Part of a small language model's weights.
Size: width 64, 1.16M parameters.
Architecture: learned and rotary positions, biases on query, key and value, untied embeddings, attention and MLP in parallel.
Training: a variant of Muon for these matrices, 150M tokens, 4572 steps.
Each number is 200 + 40 x the weight over its row's rms, rounded and kept within 0 to 999. Layers, rows and columns count from 0. The size before them is the row's rms in percent of the matrix's.

# down: layer 5 MLP down (transposed), 256x64, rms 0.125, rows 198-250, columns 0-63
# up: layer 5 MLP up, 256x64, rms 0.291, rows 199-250, columns 0-63
down198,098,176,174,206,241,196,151,307,255,172,245,241,194,252,177,181,185,155,217,199,203,213,165,182,162,170,317,201,180,252,140,196,125,174,178,192,165,241,229,195,190,207,208,228,222,274,173,157,174,186,224,246,157,173,167,161,147,221,189,220,141,177,290,235,234
up199,097,217,208,277,159,244,234,244,195,197,124,138,142,216,193,175,168,219,190,183,262,193,203,168,237,187,179,193,178,182,230,210,152,215,171,218,143,207,202,270,224,203,221,273,190,172,157,282,178,175,260,279,234,242,174,153,192,250,296,192,185,169,154,224,269
down199,090,144,276,267,171,221,218,221,228,216,248,238,187,122,126,202,152,205,204,182,210,245,212,245,164,301,213,179,179,218,225,181,180,195,218,186,242,171,219,140,164,168,280,184,218,157,205,172,282,229,220,177,118,156,207,203,194,202,177,213,244,135,144,152,178
up200,103,256,201,259,157,236,211,179,210,208,140,191,197,214,237,210,126,306,184,184,225,166,205,222,178,210,195,294,188,167,237,213,222,182,240,179,125,183,193,149,228,227,150,157,194,120,135,143,271,201,169,274,180,270,157,226,213,186,190,213,243,181,204,210,239
down200,158,226,213,235,165,242,220,196,161,219,196,153,184,216,191,253,167,235,153,243,224,168,243,150,226,186,184,275,236,143,254,234,264,166,157,198,140,127,179,171,221,205,206,157,189,129,95,146,235,195,211,297,213,212,160,234,143,240,173,234,226,228,201,223,209
up201,090,235,213,215,171,193,212,377,239,230,248,170,205,205,178,192,291,179,253,243,99,263,205,205,190,167,165,191,143,205,216,192,239,172,197,198,161,218,159,204,236,139,185,196,209,205,218,263,173,186,151,219,235,200,155,231,176,176,195,210,202,170,207,184,147
down201,091,195,194,283,136,195,228,201,169,221,228,198,151,187,233,218,138,195,263,120,179,146,218,233,207,214,235,193,217,219,240,125,263,204,200,211,119,207,151,181,296,235,204,192,146,148,216,198,225,248,125,226,172,196,246,202,204,153,181,263,194,184,164,174,272
up202,101,161,219,208,147,160,157,145,210,247,170,257,150,194,255,237,228,208,174,254,163,273,221,225,207,194,216,206,311,215,142,187,205,241,181,206,149,233,200,159,189,177,223,235,126,288,254,124,165,179,174,183,190,193,244,157,252,195,165,225,167,257,234,229,209
down202,107,149,135,234,226,209,208,228,317,183,239,128,278,223,237,213,235,232,193,204,240,177,103,189,219,188,214,172,236,178,162,207,154,180,194,148,276,222,220,212,166,181,172,246,242,174,214,154,128,250,199,224,213,178,167,212,160,273,126,194,214,175,214,188,198
up203,101,169,163,105,198,257,195,200,156,258,233,201,220,138,184,198,214,258,282,246,184,270,136,172,168,210,268,155,212,185,142,211,257,174,227,165,199,246,212,147,248,268,170,239,206,94,217,174,201,181,148,222,202,172,196,213,231,219,243,220,198,202,184,167,172
down203,129,203,178,157,187,233,187,203,202,158,154,192,220,251,213,212,213,216,162,202,156,165,244,224,200,273,175,208,184,97,192,144,184,217,216,112,166,211,191,159,184,216,215,264,215,232,210,138,207,195,189,126,225,214,285,248,208,284,193,160,244,207,268,280,136
up204,103,177,199,192,217,192,189,179,242,253,191,116,117,219,227,277,204,183,197,237,174,224,178,205,187,135,103,232,188,204,156,266,189,156,219,273,175,134,191,191,117,239,198,238,290,282,192,193,150,213,205,170,244,232,214,159,153,171,189,219,183,194,207,199,221
down204,092,236,273,201,172,227,232,223,189,247,190,188,237,138,191,143,199,175,160,208,220,132,189,187,200,223,208,170,246,130,185,81,182,226,205,182,225,146,262,191,265,194,236,254,180,172,233,193,250,274,217,197,176,187,176,205,254,147,235,185,232,258,240,158,117
up205,102,163,215,264,81,197,303,169,155,236,185,190,240,189,205,251,173,195,196,223,170,229,152,89,195,223,209,139,236,248,186,232,225,233,177,185,230,192,205,130,238,244,197,206,180,174,253,222,142,168,223,173,202,208,189,240,163,240,235,235,183,196,130,181,159
down205,094,173,209,229,262,255,170,192,230,211,211,192,243,145,207,205,225,223,210,238,263,188,227,180,176,221,167,155,188,196,163,137,120,225,247,193,187,123,162,287,120,211,232,210,242,175,189,148,179,223,207,166,136,194,246,182,236,133,234,152,150,265,265,246,223
up206,099,158,201,243,193,190,221,241,215,155,166,128,191,214,189,213,165,180,191,211,221,169,209,146,256,222,189,187,162,264,198,203,102,142,261,224,152,179,165,213,207,142,199,240,275,284,258,285,163,246,226,201,257,204,199,191,145,159,261,140,182,169,221,170,188
down206,092,275,216,206,201,146,220,208,170,129,200,155,213,212,175,175,252,176,195,222,167,160,262,268,224,266,210,183,175,203,237,120,200,155,159,185,287,207,191,225,247,206,163,175,214,169,144,205,236,204,218,217,221,283,229,205,255,253,166,165,193,176,119,244,118
up207,115,163,192,217,227,219,238,291,184,211,259,143,182,185,179,192,244,110,204,217,226,226,243,179,148,156,155,153,227,255,211,221,202,225,203,210,248,225,193,135,152,238,245,159,202,261,173,191,188,261,132,225,333,176,192,210,217,151,210,180,200,167,219,189,154
down207,107,170,202,160,232,200,184,201,174,142,228,193,185,168,165,210,143,194,246,200,203,156,178,126,160,187,182,247,176,251,186,151,194,143,241,230,168,159,280,285,198,205,246,242,208,201,197,153,261,240,166,164,237,177,245,265,237,181,228,239,157,255,253,256,107
up208,114,178,221,246,145,170,225,200,135,160,127,219,223,172,217,141,208,151,195,207,181,211,222,164,183,245,292,251,165,235,159,266,244,250,191,202,237,188,228,178,172,156,133,225,236,213,240,139,210,180,173,205,270,161,137,276,285,215,218,204,230,200,165,230,238
down208,134,232,189,244,201,180,153,212,133,208,286,185,221,145,225,163,203,258,250,220,164,176,213,224,217,205,230,220,186,167,153,188,181,255,132,169,199,163,210,235,229,220,107,226,263,201,197,120,218,204,140,217,189,205,112,264,276,202,201,188,152,277,179,180,230
up209,096,210,211,115,90,241,169,195,183,286,147,191,178,150,252,244,205,230,169,167,233,239,130,217,188,151,195,165,184,232,184,237,180,195,275,239,219,188,180,172,168,279,148,269,196,253,178,234,183,189,225,263,194,169,203,221,211,161,231,131,210,243,196,214,204
down209,090,185,145,262,240,205,161,220,169,224,108,120,229,225,128,194,160,197,144,125,227,222,230,164,251,224,204,234,224,216,180,217,240,206,157,181,235,109,199,171,190,290,243,252,165,196,194,282,255,224,148,187,205,187,199,216,217,213,224,190,257,162,209,170,224
up210,120,219,191,170,233,127,244,241,226,204,198,251,125,219,148,206,203,229,170,210,265,197,252,102,197,159,222,210,136,213,263,255,196,167,227,182,190,157,178,270,191,187,292,188,173,189,201,171,195,260,205,179,241,216,201,90,176,172,174,172,207,166,213,267,193
down210,122,127,215,215,236,198,178,199,84,193,195,205,229,249,189,171,181,186,151,225,213,195,217,169,135,201,264,236,187,218,191,285,196,247,196,208,222,231,224,243,220,155,260,162,183,219,195,186,195,167,172,167,199,218,194,197,227,164,221,318,244,73,211,214,154
up211,104,224,128,192,188,110,216,227,208,168,212,203,110,213,217,139,211,274,232,214,259,249,252,211,172,215,256,240,236,260,183,154,224,226,149,173,215,234,242,143,234,192,193,207,203,126,183,227,225,241,236,158,159,184,189,225,132,139,222,151,171,157,265,221,198
down211,098,179,10,201,174,205,192,247,228,196,221,185,182,195,204,171,204,183,207,172,166,227,195,190,204,203,138,210,201,259,155,192,166,219,200,199,205,181,149,275,220,225,198,194,292,247,192,241,213,227,217,267,213,122,259,229,174,182,192,236,202,160,242,216,157
up212,105,221,186,118,126,183,271,224,285,120,213,229,259,175,200,184,198,229,178,198,181,168,165,186,186,201,229,202,168,182,183,221,219,166,159,166,206,212,220,215,248,145,214,228,253,108,138,246,220,273,171,283,221,202,173,246,206,138,225,217,257,205,230,156,235
down212,094,178,236,229,250,181,188,168,200,288,126,201,152,214,229,228,187,185,207,142,220,256,262,189,203,193,99,179,252,217,200,175,177,208,225,233,231,203,162,155,166,203,183,177,155,297,306,212,206,160,226,126,186,263,166,133,215,237,192,195,218,174,183,195,174
up213,102,224,246,231,209,307,222,253,175,166,161,214,227,245,150,125,240,168,170,180,134,170,203,188,178,208,117,185,280,212,170,212,256,219,184,186,147,238,149,193,181,255,153,160,170,169,179,141,197,224,238,211,219,235,216,163,231,184,287,198,246,233,148,223,216
down213,109,204,210,200,166,209,190,159,178,190,160,273,185,268,254,232,225,188,200,175,273,94,233,189,201,191,162,167,261,225,215,266,167,136,193,246,202,156,250,224,220,177,175,246,159,196,268,259,182,197,180,133,209,149,234,253,160,183,250,119,204,208,180,177,151
up214,098,222,154,228,192,153,238,199,297,221,205,214,153,211,170,157,195,203,190,280,170,213,153,158,137,173,166,180,196,266,253,185,241,163,165,214,192,287,174,225,204,239,221,235,185,231,217,144,172,243,193,211,262,247,190,179,212,204,269,143,130,136,198,195,115
down214,103,106,203,156,186,216,167,191,198,158,272,186,178,197,189,225,215,142,204,177,267,203,203,158,235,155,109,178,235,244,219,269,196,177,223,195,215,171,227,213,211,194,233,127,198,233,185,221,168,221,245,146,179,135,251,235,190,148,232,277,168,156,274,235,273
up215,088,173,147,215,201,222,217,197,233,216,192,222,178,279,169,179,211,267,188,199,184,241,247,158,133,188,219,141,117,218,153,271,237,166,224,258,174,316,208,192,140,171,186,229,273,245,213,202,179,251,201,165,261,188,227,126,197,203,247,190,223,199,203,149,225
down215,136,188,150,255,179,191,198,184,278,154,157,195,168,226,162,164,186,220,197,196,198,234,213,178,227,200,236,157,130,193,160,272,267,179,247,236,145,237,135,176,136,183,190,214,263,269,232,147,123,227,217,186,234,200,256,213,202,192,251,229,227,158,199,119,268
up216,101,118,160,145,198,195,279,264,297,255,155,195,261,247,156,176,175,221,185,226,205,189,114,130,151,241,166,224,210,154,226,263,242,198,171,265,199,185,173,140,241,181,180,205,193,234,208,233,201,197,144,193,165,211,170,215,240,218,247,185,211,252,172,224,222
down216,108,223,265,238,184,168,139,169,159,195,154,161,202,202,241,276,185,108,203,157,207,151,224,282,206,230,235,88,158,223,265,175,189,191,249,173,249,210,198,204,185,211,208,166,204,199,183,255,197,195,235,244,289,215,167,216,229,207,233,181,208,107,186,176,201
up217,091,213,195,205,283,174,212,208,144,151,160,209,178,199,213,215,216,204,203,198,229,166,216,205,144,242,285,237,196,194,199,186,241,204,214,211,171,204,156,229,133,138,218,189,209,184,272,152,293,214,139,185,169,269,240,114,159,105,207,266,176,202,185,242,248
down217,098,229,165,123,168,188,184,235,133,176,212,217,199,167,251,213,142,250,176,273,169,191,104,218,231,210,176,166,187,154,132,276,206,225,256,184,276,203,198,171,263,237,202,224,155,229,143,206,199,235,186,275,138,193,192,216,217,251,210,176,224,275,217,177,209
up218,096,141,267,190,196,240,242,223,173,139,177,249,94,208,213,195,230,185,236,191,210,219,215,197,168,242,150,226,241,253,258,235,132,199,175,234,221,210,167,269,170,178,263,151,238,174,166,213,95,121,247,175,167,180,201,228,195,163,193,156,184,169,168,167,216
down218,094,217,180,258,152,217,212,171,194,237,230,177,195,203,173,226,194,168,243,223,178,207,198,153,166,142,278,149,239,158,206,164,256,194,248,194,224,201,226,91,252,237,121,212,254,227,189,250,187,301,161,177,213,138,180,182,128,243,206,260,202,245,171,209,179
up219,081,207,202,222,186,181,164,170,112,170,137,211,204,202,205,245,251,294,176,204,169,232,228,152,177,237,200,212,264,195,234,230,236,199,201,280,185,129,227,189,220,190,139,245,172,243,243,170,184,133,257,254,150,201,159,214,290,253,206,168,149,216,217,146,183
down219,072,240,180,209,252,210,135,276,274,212,306,133,196,194,217,109,216,149,222,176,229,164,227,237,133,189,165,208,202,244,170,148,201,205,167,159,216,136,191,206,156,219,203,177,227,225,205,216,218,259,150,115,201,238,187,187,163,168,222,241,212,225,274,212,197
up220,099,196,209,161,197,203,213,164,255,178,247,179,112,257,191,191,213,182,230,189,243,279,159,93,195,150,153,148,177,190,211,189,116,286,209,183,194,226,123,244,194,256,188,231,244,233,163,180,168,158,183,148,199,208,195,255,193,209,199,227,175,236,256,210,260
down220,086,213,230,195,204,156,182,286,145,207,148,151,242,174,242,295,226,247,176,163,172,135,248,242,152,161,182,206,222,206,145,229,271,116,132,250,260,223,227,165,188,145,225,143,153,162,221,249,151,224,240,218,207,189,229,207,205,195,230,183,194,213,237,196,179
up221,104,197,162,231,204,255,197,210,212,253,208,160,144,230,248,187,201,284,204,169,217,174,96,204,228,200,227,194,214,167,189,202,283,228,133,160,58,246,258,206,144,177,208,262,214,200,161,190,204,220,205,225,211,225,210,210,295,171,201,207,199,193,162,178,211
down221,092,262,206,178,161,225,200,234,228,234,75,245,163,203,206,189,223,199,120,195,175,262,291,179,233,184,149,209,104,210,190,128,176,229,245,141,193,203,164,223,157,203,197,160,184,249,247,232,261,142,191,153,170,242,216,218,198,220,204,189,212,203,242,194,239
up222,106,194,240,246,207,167,229,231,168,151,123,276,202,138,237,210,204,276,199,221,168,202,171,182,175,264,168,217,179,219,182,211,247,169,201,246,196,226,194,184,278,135,177,210,175,143,218,264,174,107,146,272,203,144,177,251,226,169,194,135,238,217,251,192,196
down222,111,156,171,199,210,257,185,207,140,232,207,219,263,181,258,201,152,218,210,193,213,201,185,248,217,236,255,289,225,178,251,217,197,175,241,272,196,169,104,240,133,149,163,175,217,160,160,164,142,174,221,255,157,151,209,184,246,218,199,246,218,112,218,148,186
up223,105,187,211,187,213,207,212,170,185,245,241,248,199,109,144,151,207,168,251,201,202,218,230,202,110,201,232,215,196,279,238,213,180,194,204,144,226,193,192,204,191,217,195,174,177,109,193,156,212,203,163,111,237,275,114,238,243,220,221,184,146,241,266,140,161
down223,097,179,217,187,224,240,147,201,230,206,153,232,164,178,234,252,186,195,184,194,257,271,180,233,223,183,227,219,192,191,234,158,247,235,256,134,151,161,122,181,180,170,178,169,158,212,309,144,264,108,183,173,194,199,252,191,232,230,153,260,181,158,224,162,247
up224,099,184,122,191,177,172,231,229,241,193,147,113,145,254,186,193,203,160,215,267,154,215,238,194,169,191,189,182,249,290,239,214,184,185,244,210,179,212,157,214,145,245,262,237,204,298,181,212,163,263,219,193,241,144,177,151,194,154,211,186,251,240,159,144,197
down224,082,197,233,165,213,252,222,174,183,169,218,197,225,137,224,229,134,194,217,137,264,172,181,235,141,225,188,193,139,186,154,155,193,273,154,234,202,208,269,193,261,188,217,223,196,146,185,213,293,122,185,238,215,211,196,232,182,248,232,219,167,95,222,271,198
up225,096,157,240,194,186,147,217,205,228,199,121,218,196,200,189,155,184,173,176,186,240,253,158,198,187,234,215,210,232,338,170,282,162,264,237,220,212,205,190,141,123,167,198,224,227,232,226,114,163,212,212,232,149,178,252,266,191,243,175,225,199,218,149,219,164
down225,087,186,166,210,200,281,174,176,156,188,248,126,172,236,213,233,162,227,231,208,117,156,167,156,189,190,217,200,291,140,204,148,238,157,157,219,262,199,190,215,265,239,226,179,182,209,159,268,157,275,233,211,163,196,156,206,286,199,173,169,236,175,241,227,236
up226,098,142,183,194,220,226,221,201,158,179,139,262,223,175,196,259,176,296,176,167,189,158,254,186,230,206,293,221,211,260,201,213,201,186,246,175,246,191,201,170,191,126,160,226,200,243,175,188,257,204,108,199,208,216,261,158,207,139,209,134,211,209,294,227,187
down226,101,190,194,183,180,163,134,225,160,136,119,204,230,183,210,205,210,167,113,134,245,233,221,261,161,300,153,222,210,251,232,260,215,134,235,258,202,231,240,151,198,171,182,245,228,179,184,185,220,193,169,191,188,190,202,158,142,216,205,206,229,182,306,224,221
up227,090,187,223,181,138,206,222,182,191,211,233,227,173,186,180,184,252,189,255,225,142,204,187,200,147,147,319,199,195,240,152,155,248,285,175,196,204,142,210,189,214,240,175,253,253,282,189,164,167,169,194,165,102,222,200,176,161,188,127,203,178,239,256,229,210
down227,076,200,176,262,250,174,153,225,205,215,145,203,213,206,198,225,177,215,172,186,242,176,225,173,247,295,96,176,195,158,241,230,162,154,186,179,209,231,207,147,205,192,208,154,125,135,184,234,257,210,207,209,313,202,210,243,213,223,299,178,206,158,162,167,194
up228,112,185,199,309,172,197,221,169,220,257,98,259,151,203,231,134,193,203,197,187,221,177,250,209,178,243,277,233,225,158,197,208,251,133,233,226,140,246,202,186,198,114,171,179,186,185,184,242,168,238,186,229,178,187,247,256,149,193,234,172,178,173,139,158,227
down228,105,174,238,163,160,231,174,236,208,138,226,109,261,223,208,95,190,222,170,157,178,226,204,214,261,212,255,187,261,215,211,172,210,196,195,151,227,256,213,163,223,263,222,137,247,183,81,225,182,172,205,199,215,145,181,215,249,239,203,221,233,181,183,204,135
up229,088,236,132,251,163,101,241,227,230,205,224,236,186,185,153,139,218,161,239,222,288,246,201,196,233,244,186,182,231,196,193,268,195,106,227,184,243,168,220,263,193,195,225,146,265,175,176,228,214,174,194,195,258,151,217,188,203,110,185,187,158,164,212,159,170
down229,091,219,162,262,200,144,193,283,226,204,237,154,193,190,207,191,233,208,208,101,163,171,172,277,156,197,212,178,204,199,191,260,197,152,242,188,263,180,265,222,195,205,162,160,207,173,169,275,133,157,211,135,184,117,186,198,271,237,216,153,203,252,227,237,179
up230,104,257,182,232,129,183,193,192,177,172,263,182,143,178,238,213,136,170,171,211,209,267,183,195,224,160,179,272,120,176,323,184,210,205,193,177,200,276,195,223,194,208,248,141,281,203,167,244,213,197,211,199,225,202,155,219,210,152,264,192,153,166,137,227,194
down230,102,143,182,146,190,213,111,197,204,225,263,206,175,249,259,238,228,256,257,164,124,191,212,194,207,152,196,236,261,169,236,174,170,275,212,222,219,239,232,202,113,168,192,142,140,268,250,145,184,198,178,174,194,182,183,156,203,153,237,227,247,217,147,223,223
up231,100,240,179,98,143,173,205,263,203,192,110,167,196,185,192,248,208,153,217,194,202,208,185,152,198,159,193,175,143,254,211,237,218,231,278,203,164,180,212,171,139,183,218,258,204,286,188,201,160,208,271,189,226,253,209,194,203,97,246,144,169,195,195,249,194
down231,104,256,194,222,234,207,273,144,193,288,229,156,186,246,231,183,191,251,112,289,238,135,233,241,220,193,217,215,218,216,234,165,208,197,115,183,181,129,212,151,230,164,208,193,232,168,230,207,184,197,184,170,237,160,261,144,219,153,219,228,188,118,200,174,174
up232,096,203,261,221,153,143,264,221,177,237,200,181,177,218,104,129,182,141,182,212,217,268,221,259,268,179,185,252,204,216,225,202,148,152,202,175,160,223,223,225,233,202,238,200,180,199,237,196,249,225,227,221,234,178,189,214,144,153,260,163,164,172,108,118,160
down232,094,206,220,170,224,171,219,267,146,169,168,163,193,186,190,193,172,281,195,227,184,233,207,208,194,152,241,161,160,139,232,233,246,186,114,217,218,232,226,223,198,238,197,64,207,142,204,178,251,164,205,211,250,160,211,274,212,271,162,148,260,175,237,207,226
up233,114,169,220,160,249,235,236,244,203,219,240,234,122,190,245,157,241,171,184,191,149,195,281,142,173,183,217,157,247,202,219,176,218,164,233,206,157,261,110,188,169,193,253,183,140,221,181,235,184,261,160,162,249,97,248,204,161,262,233,191,216,165,211,185,229
down233,099,220,190,170,168,171,142,207,252,163,219,200,298,200,213,183,145,208,206,218,218,165,151,229,244,202,178,171,126,194,197,179,279,205,211,185,218,207,173,237,207,201,184,139,226,80,257,209,188,190,151,288,157,256,169,231,217,206,203,165,207,295,252,165,222
up234,106,200,207,158,272,236,175,300,213,211,259,189,203,225,191,216,266,126,208,207,123,148,164,168,199,179,169,183,184,223,230,269,180,207,218,141,202,307,143,223,149,149,219,159,188,147,205,200,189,210,175,164,262,183,133,207,205,165,248,222,220,179,240,254,211
down234,102,163,220,152,204,181,225,230,212,237,213,199,260,100,211,154,124,265,210,229,179,213,204,116,193,266,211,125,143,192,113,267,243,221,242,154,219,165,180,249,227,199,164,258,176,186,209,215,253,204,189,225,243,196,254,173,180,202,172,267,197,202,152,175,210
up235,113,181,195,261,201,210,261,227,222,194,177,285,263,163,196,220,196,216,174,255,220,241,168,196,125,198,188,215,172,274,225,180,231,157,122,162,184,191,186,166,273,198,159,274,204,154,203,190,241,194,180,237,203,268,162,242,252,180,177,226,170,181,149,195,87
down235,111,184,143,162,181,218,159,236,158,214,174,176,194,204,210,229,232,228,220,133,219,270,192,156,201,231,213,97,260,149,268,267,161,190,256,252,212,183,220,202,147,170,255,164,205,220,169,191,181,202,148,216,191,214,204,121,122,220,229,212,188,238,263,178,288
up236,094,181,144,74,219,221,187,210,133,281,221,184,258,217,213,233,221,253,258,191,203,267,202,215,203,220,191,200,132,179,139,160,199,218,198,238,226,205,194,175,275,169,161,244,240,168,155,206,185,134,118,233,229,146,170,183,163,229,192,172,240,177,217,246,191
down236,086,162,180,241,136,225,274,124,219,195,228,171,164,166,206,167,167,107,216,190,209,160,131,188,155,260,226,124,207,203,196,184,219,192,229,186,226,254,176,259,214,212,268,185,184,197,199,233,198,201,147,225,145,194,182,315,247,276,245,229,192,164,218,205,194
up237,078,178,157,202,247,199,266,210,110,208,195,229,229,184,169,231,204,139,189,165,255,250,139,224,165,228,125,201,136,196,155,258,247,206,228,237,247,121,245,239,191,233,197,251,215,204,211,179,210,195,235,235,275,144,121,173,173,202,136,193,190,260,207,182,167
down237,073,134,208,226,206,165,174,198,105,181,192,120,163,209,230,227,228,201,180,194,213,130,226,194,186,248,263,184,223,218,223,220,303,255,179,242,258,177,219,241,157,187,162,146,154,198,211,198,189,212,185,190,191,189,311,199,128,231,146,187,183,180,170,264,247
up238,089,130,101,183,169,204,224,169,181,156,270,240,268,191,222,212,181,239,180,211,180,256,208,258,208,229,221,153,264,197,202,185,189,108,189,227,230,232,239,139,173,224,191,195,158,184,138,195,219,194,151,253,228,135,165,171,215,304,172,245,210,235,160,198,210
down238,078,253,243,201,212,175,186,216,182,196,186,174,157,220,142,166,213,292,208,220,192,123,194,233,200,189,112,142,192,205,249,130,220,263,231,180,247,199,212,281,230,189,198,137,185,219,264,203,133,183,235,168,242,235,216,183,184,135,198,175,190,130,258,268,224
up239,092,233,225,228,156,246,226,214,180,81,249,137,157,142,187,172,233,175,179,268,260,193,190,164,194,204,173,213,276,176,228,198,111,261,172,173,225,165,251,255,198,181,312,209,203,233,209,161,160,159,219,176,252,205,171,198,208,230,190,234,176,199,171,215,186
down239,092,267,212,176,233,266,211,156,210,186,114,236,139,211,174,232,162,221,176,217,184,198,253,220,182,204,231,141,238,276,215,220,154,141,218,227,229,179,191,149,202,181,220,189,208,190,139,264,172,158,186,218,229,197,311,231,180,205,186,107,227,165,255,172,130
up240,093,196,189,170,161,181,175,278,166,225,256,205,212,179,207,179,221,227,161,232,132,157,325,218,126,186,226,240,210,219,176,212,191,184,231,165,113,253,269,149,279,241,237,163,199,233,194,236,144,186,134,167,196,212,185,187,173,130,178,195,211,220,233,210,168
down240,077,210,206,240,230,258,182,197,257,221,132,187,179,153,182,239,142,164,195,163,213,229,188,261,221,208,225,230,164,211,204,173,193,171,210,250,239,162,156,176,143,228,161,260,203,143,235,161,261,267,264,136,182,222,212,153,235,270,185,150,165,119,180,149,267
up241,089,84,262,150,175,205,200,144,185,289,163,166,137,159,220,183,215,174,226,237,207,258,203,213,246,189,205,235,301,184,217,250,175,197,212,224,236,165,163,182,245,199,264,188,214,211,121,175,195,168,184,207,237,173,182,217,154,263,133,197,222,193,247,214,154
down241,077,236,237,246,196,222,255,185,191,105,216,163,178,280,174,275,172,225,156,179,224,166,247,190,80,239,173,175,128,191,196,196,215,164,179,181,197,177,189,240,167,244,149,206,202,226,216,197,198,162,222,257,173,286,210,153,225,175,255,265,161,200,183,249,193
up242,083,183,203,196,208,149,181,205,271,243,191,264,192,202,243,261,250,254,220,281,233,229,165,128,166,218,220,186,231,216,115,183,191,129,207,151,222,180,236,244,195,162,278,115,199,214,166,218,193,226,213,189,215,264,133,164,149,124,189,211,196,205,246,181,174
down242,085,172,178,162,218,236,224,163,147,190,185,136,148,200,155,219,121,198,225,137,219,252,227,202,184,167,127,236,166,281,209,206,297,226,178,234,217,210,237,177,205,189,159,186,179,164,188,227,180,255,199,234,165,128,251,258,294,225,174,230,183,183,223,268,231
up243,098,243,217,211,250,172,176,237,158,165,251,201,222,231,179,152,134,226,214,221,191,221,211,187,170,195,230,211,172,242,241,212,227,159,213,174,192,165,124,233,161,197,336,175,232,241,210,174,226,183,158,155,283,190,116,192,182,145,200,202,141,167,151,277,154
down243,104,268,216,223,154,205,267,199,182,151,205,147,164,203,213,151,244,189,197,260,201,209,168,156,233,250,161,182,124,150,173,233,167,226,145,155,218,142,293,201,245,178,175,255,256,255,214,188,197,197,196,216,203,234,212,227,165,160,162,161,249,246,217,89,194
up244,089,186,164,149,189,153,233,207,153,263,184,229,195,292,264,165,233,208,241,180,186,223,224,143,224,196,248,215,183,183,127,214,171,229,234,214,202,192,187,139,246,179,174,195,219,202,213,219,251,282,225,175,182,127,264,198,150,257,197,179,160,226,249,83,225
down244,085,245,228,234,216,256,225,183,245,181,230,116,241,140,170,270,148,173,161,149,213,185,174,247,133,185,150,198,208,248,240,148,213,195,156,169,225,252,238,246,188,220,258,214,152,193,180,225,126,176,183,237,226,249,179,135,223,153,216,209,218,120,181,270,213
up245,112,174,216,222,133,190,242,193,124,118,218,209,240,127,194,121,154,161,260,228,175,253,169,182,158,284,217,242,165,202,177,229,197,153,165,209,244,168,220,201,181,198,174,271,234,178,197,224,197,191,230,250,232,200,164,218,290,166,231,253,188,162,130,164,182
down245,103,219,158,177,166,187,163,304,211,178,266,137,149,206,211,189,211,231,174,270,223,184,231,230,140,159,165,276,229,177,152,155,285,201,170,174,269,205,271,183,175,219,240,170,179,206,210,166,231,205,151,173,280,229,121,166,213,170,231,192,218,210,166,187,213
up246,098,183,153,163,246,172,207,253,189,227,261,206,197,183,176,309,164,231,190,208,156,267,213,229,223,248,229,213,178,239,288,117,205,176,163,240,217,117,154,181,247,142,207,238,177,259,168,190,157,230,183,191,198,228,203,152,179,205,176,243,127,182,219,193,135
down246,085,216,141,265,217,201,191,214,176,228,197,173,198,184,229,169,133,239,161,152,205,198,170,190,266,214,205,224,256,215,205,162,252,220,160,209,149,184,197,217,93,280,214,226,136,232,216,149,159,212,259,127,209,172,249,227,219,148,211,232,167,175,167,204,311
up247,105,201,262,243,265,167,158,198,238,228,170,209,195,181,222,195,233,278,199,237,135,163,249,182,141,222,269,208,186,249,237,241,183,160,192,285,225,186,205,158,200,92,223,177,257,178,212,133,211,137,163,151,209,166,225,191,195,152,173,202,188,157,255,194,257
down247,110,211,282,166,181,219,97,176,277,206,177,274,246,213,213,209,223,179,234,176,157,187,236,184,247,229,236,219,215,268,217,164,168,118,110,175,146,214,209,181,165,215,177,237,205,150,263,179,248,165,166,190,216,166,210,153,234,147,196,225,149,230,257,215,209
up248,101,146,173,166,243,276,218,224,152,225,177,160,247,237,170,217,160,172,136,205,199,206,245,136,205,203,255,203,206,199,199,229,222,284,167,177,175,214,181,192,246,200,226,246,155,297,155,161,186,220,197,271,292,138,159,144,177,191,220,184,238,145,174,218,151
down248,112,163,156,183,271,300,232,240,190,188,193,147,230,208,212,108,196,196,160,194,227,130,187,176,158,173,226,237,196,214,207,227,262,247,221,223,170,174,125,139,189,191,235,213,161,217,202,223,201,256,191,243,284,148,196,121,122,219,193,191,245,168,183,236,172
up249,098,138,195,180,177,301,174,177,171,171,212,305,210,127,205,198,222,256,137,243,279,175,211,177,142,217,190,229,216,235,235,231,247,209,178,226,191,181,199,209,259,122,237,171,239,148,201,201,212,170,172,226,200,156,195,211,247,224,140,254,155,172,228,166,138
down249,100,256,167,257,256,132,223,249,242,192,119,118,167,274,179,201,172,148,217,201,177,225,141,230,258,186,224,189,178,143,191,135,163,196,169,179,183,223,181,176,152,300,194,193,192,264,228,191,190,239,220,192,223,227,213,262,177,185,210,122,220,235,193,249,210
up250,092,204,227,206,122,223,289,218,210,199,205,134,113,190,247,206,170,251,229,192,243,164,190,201,198,157,195,156,193,206,178,203,87,262,222,146,241,195,181,148,160,271,258,164,248,198,199,205,234,208,142,210,250,209,193,251,156,172,184,178,120,198,174,204,235
down250,099,185,257,270,220,118,177,132,191,198,208,196,199,288,200,221,216,153,161,201,138,154,278,192,188,204,134,236,256,191,284,216,132,143,200,181,254,237,182,243,151,235,204,209,155,180,159,230,142,156,191,213,204,238,217,153,196,192,263,187,233,195,184,245,213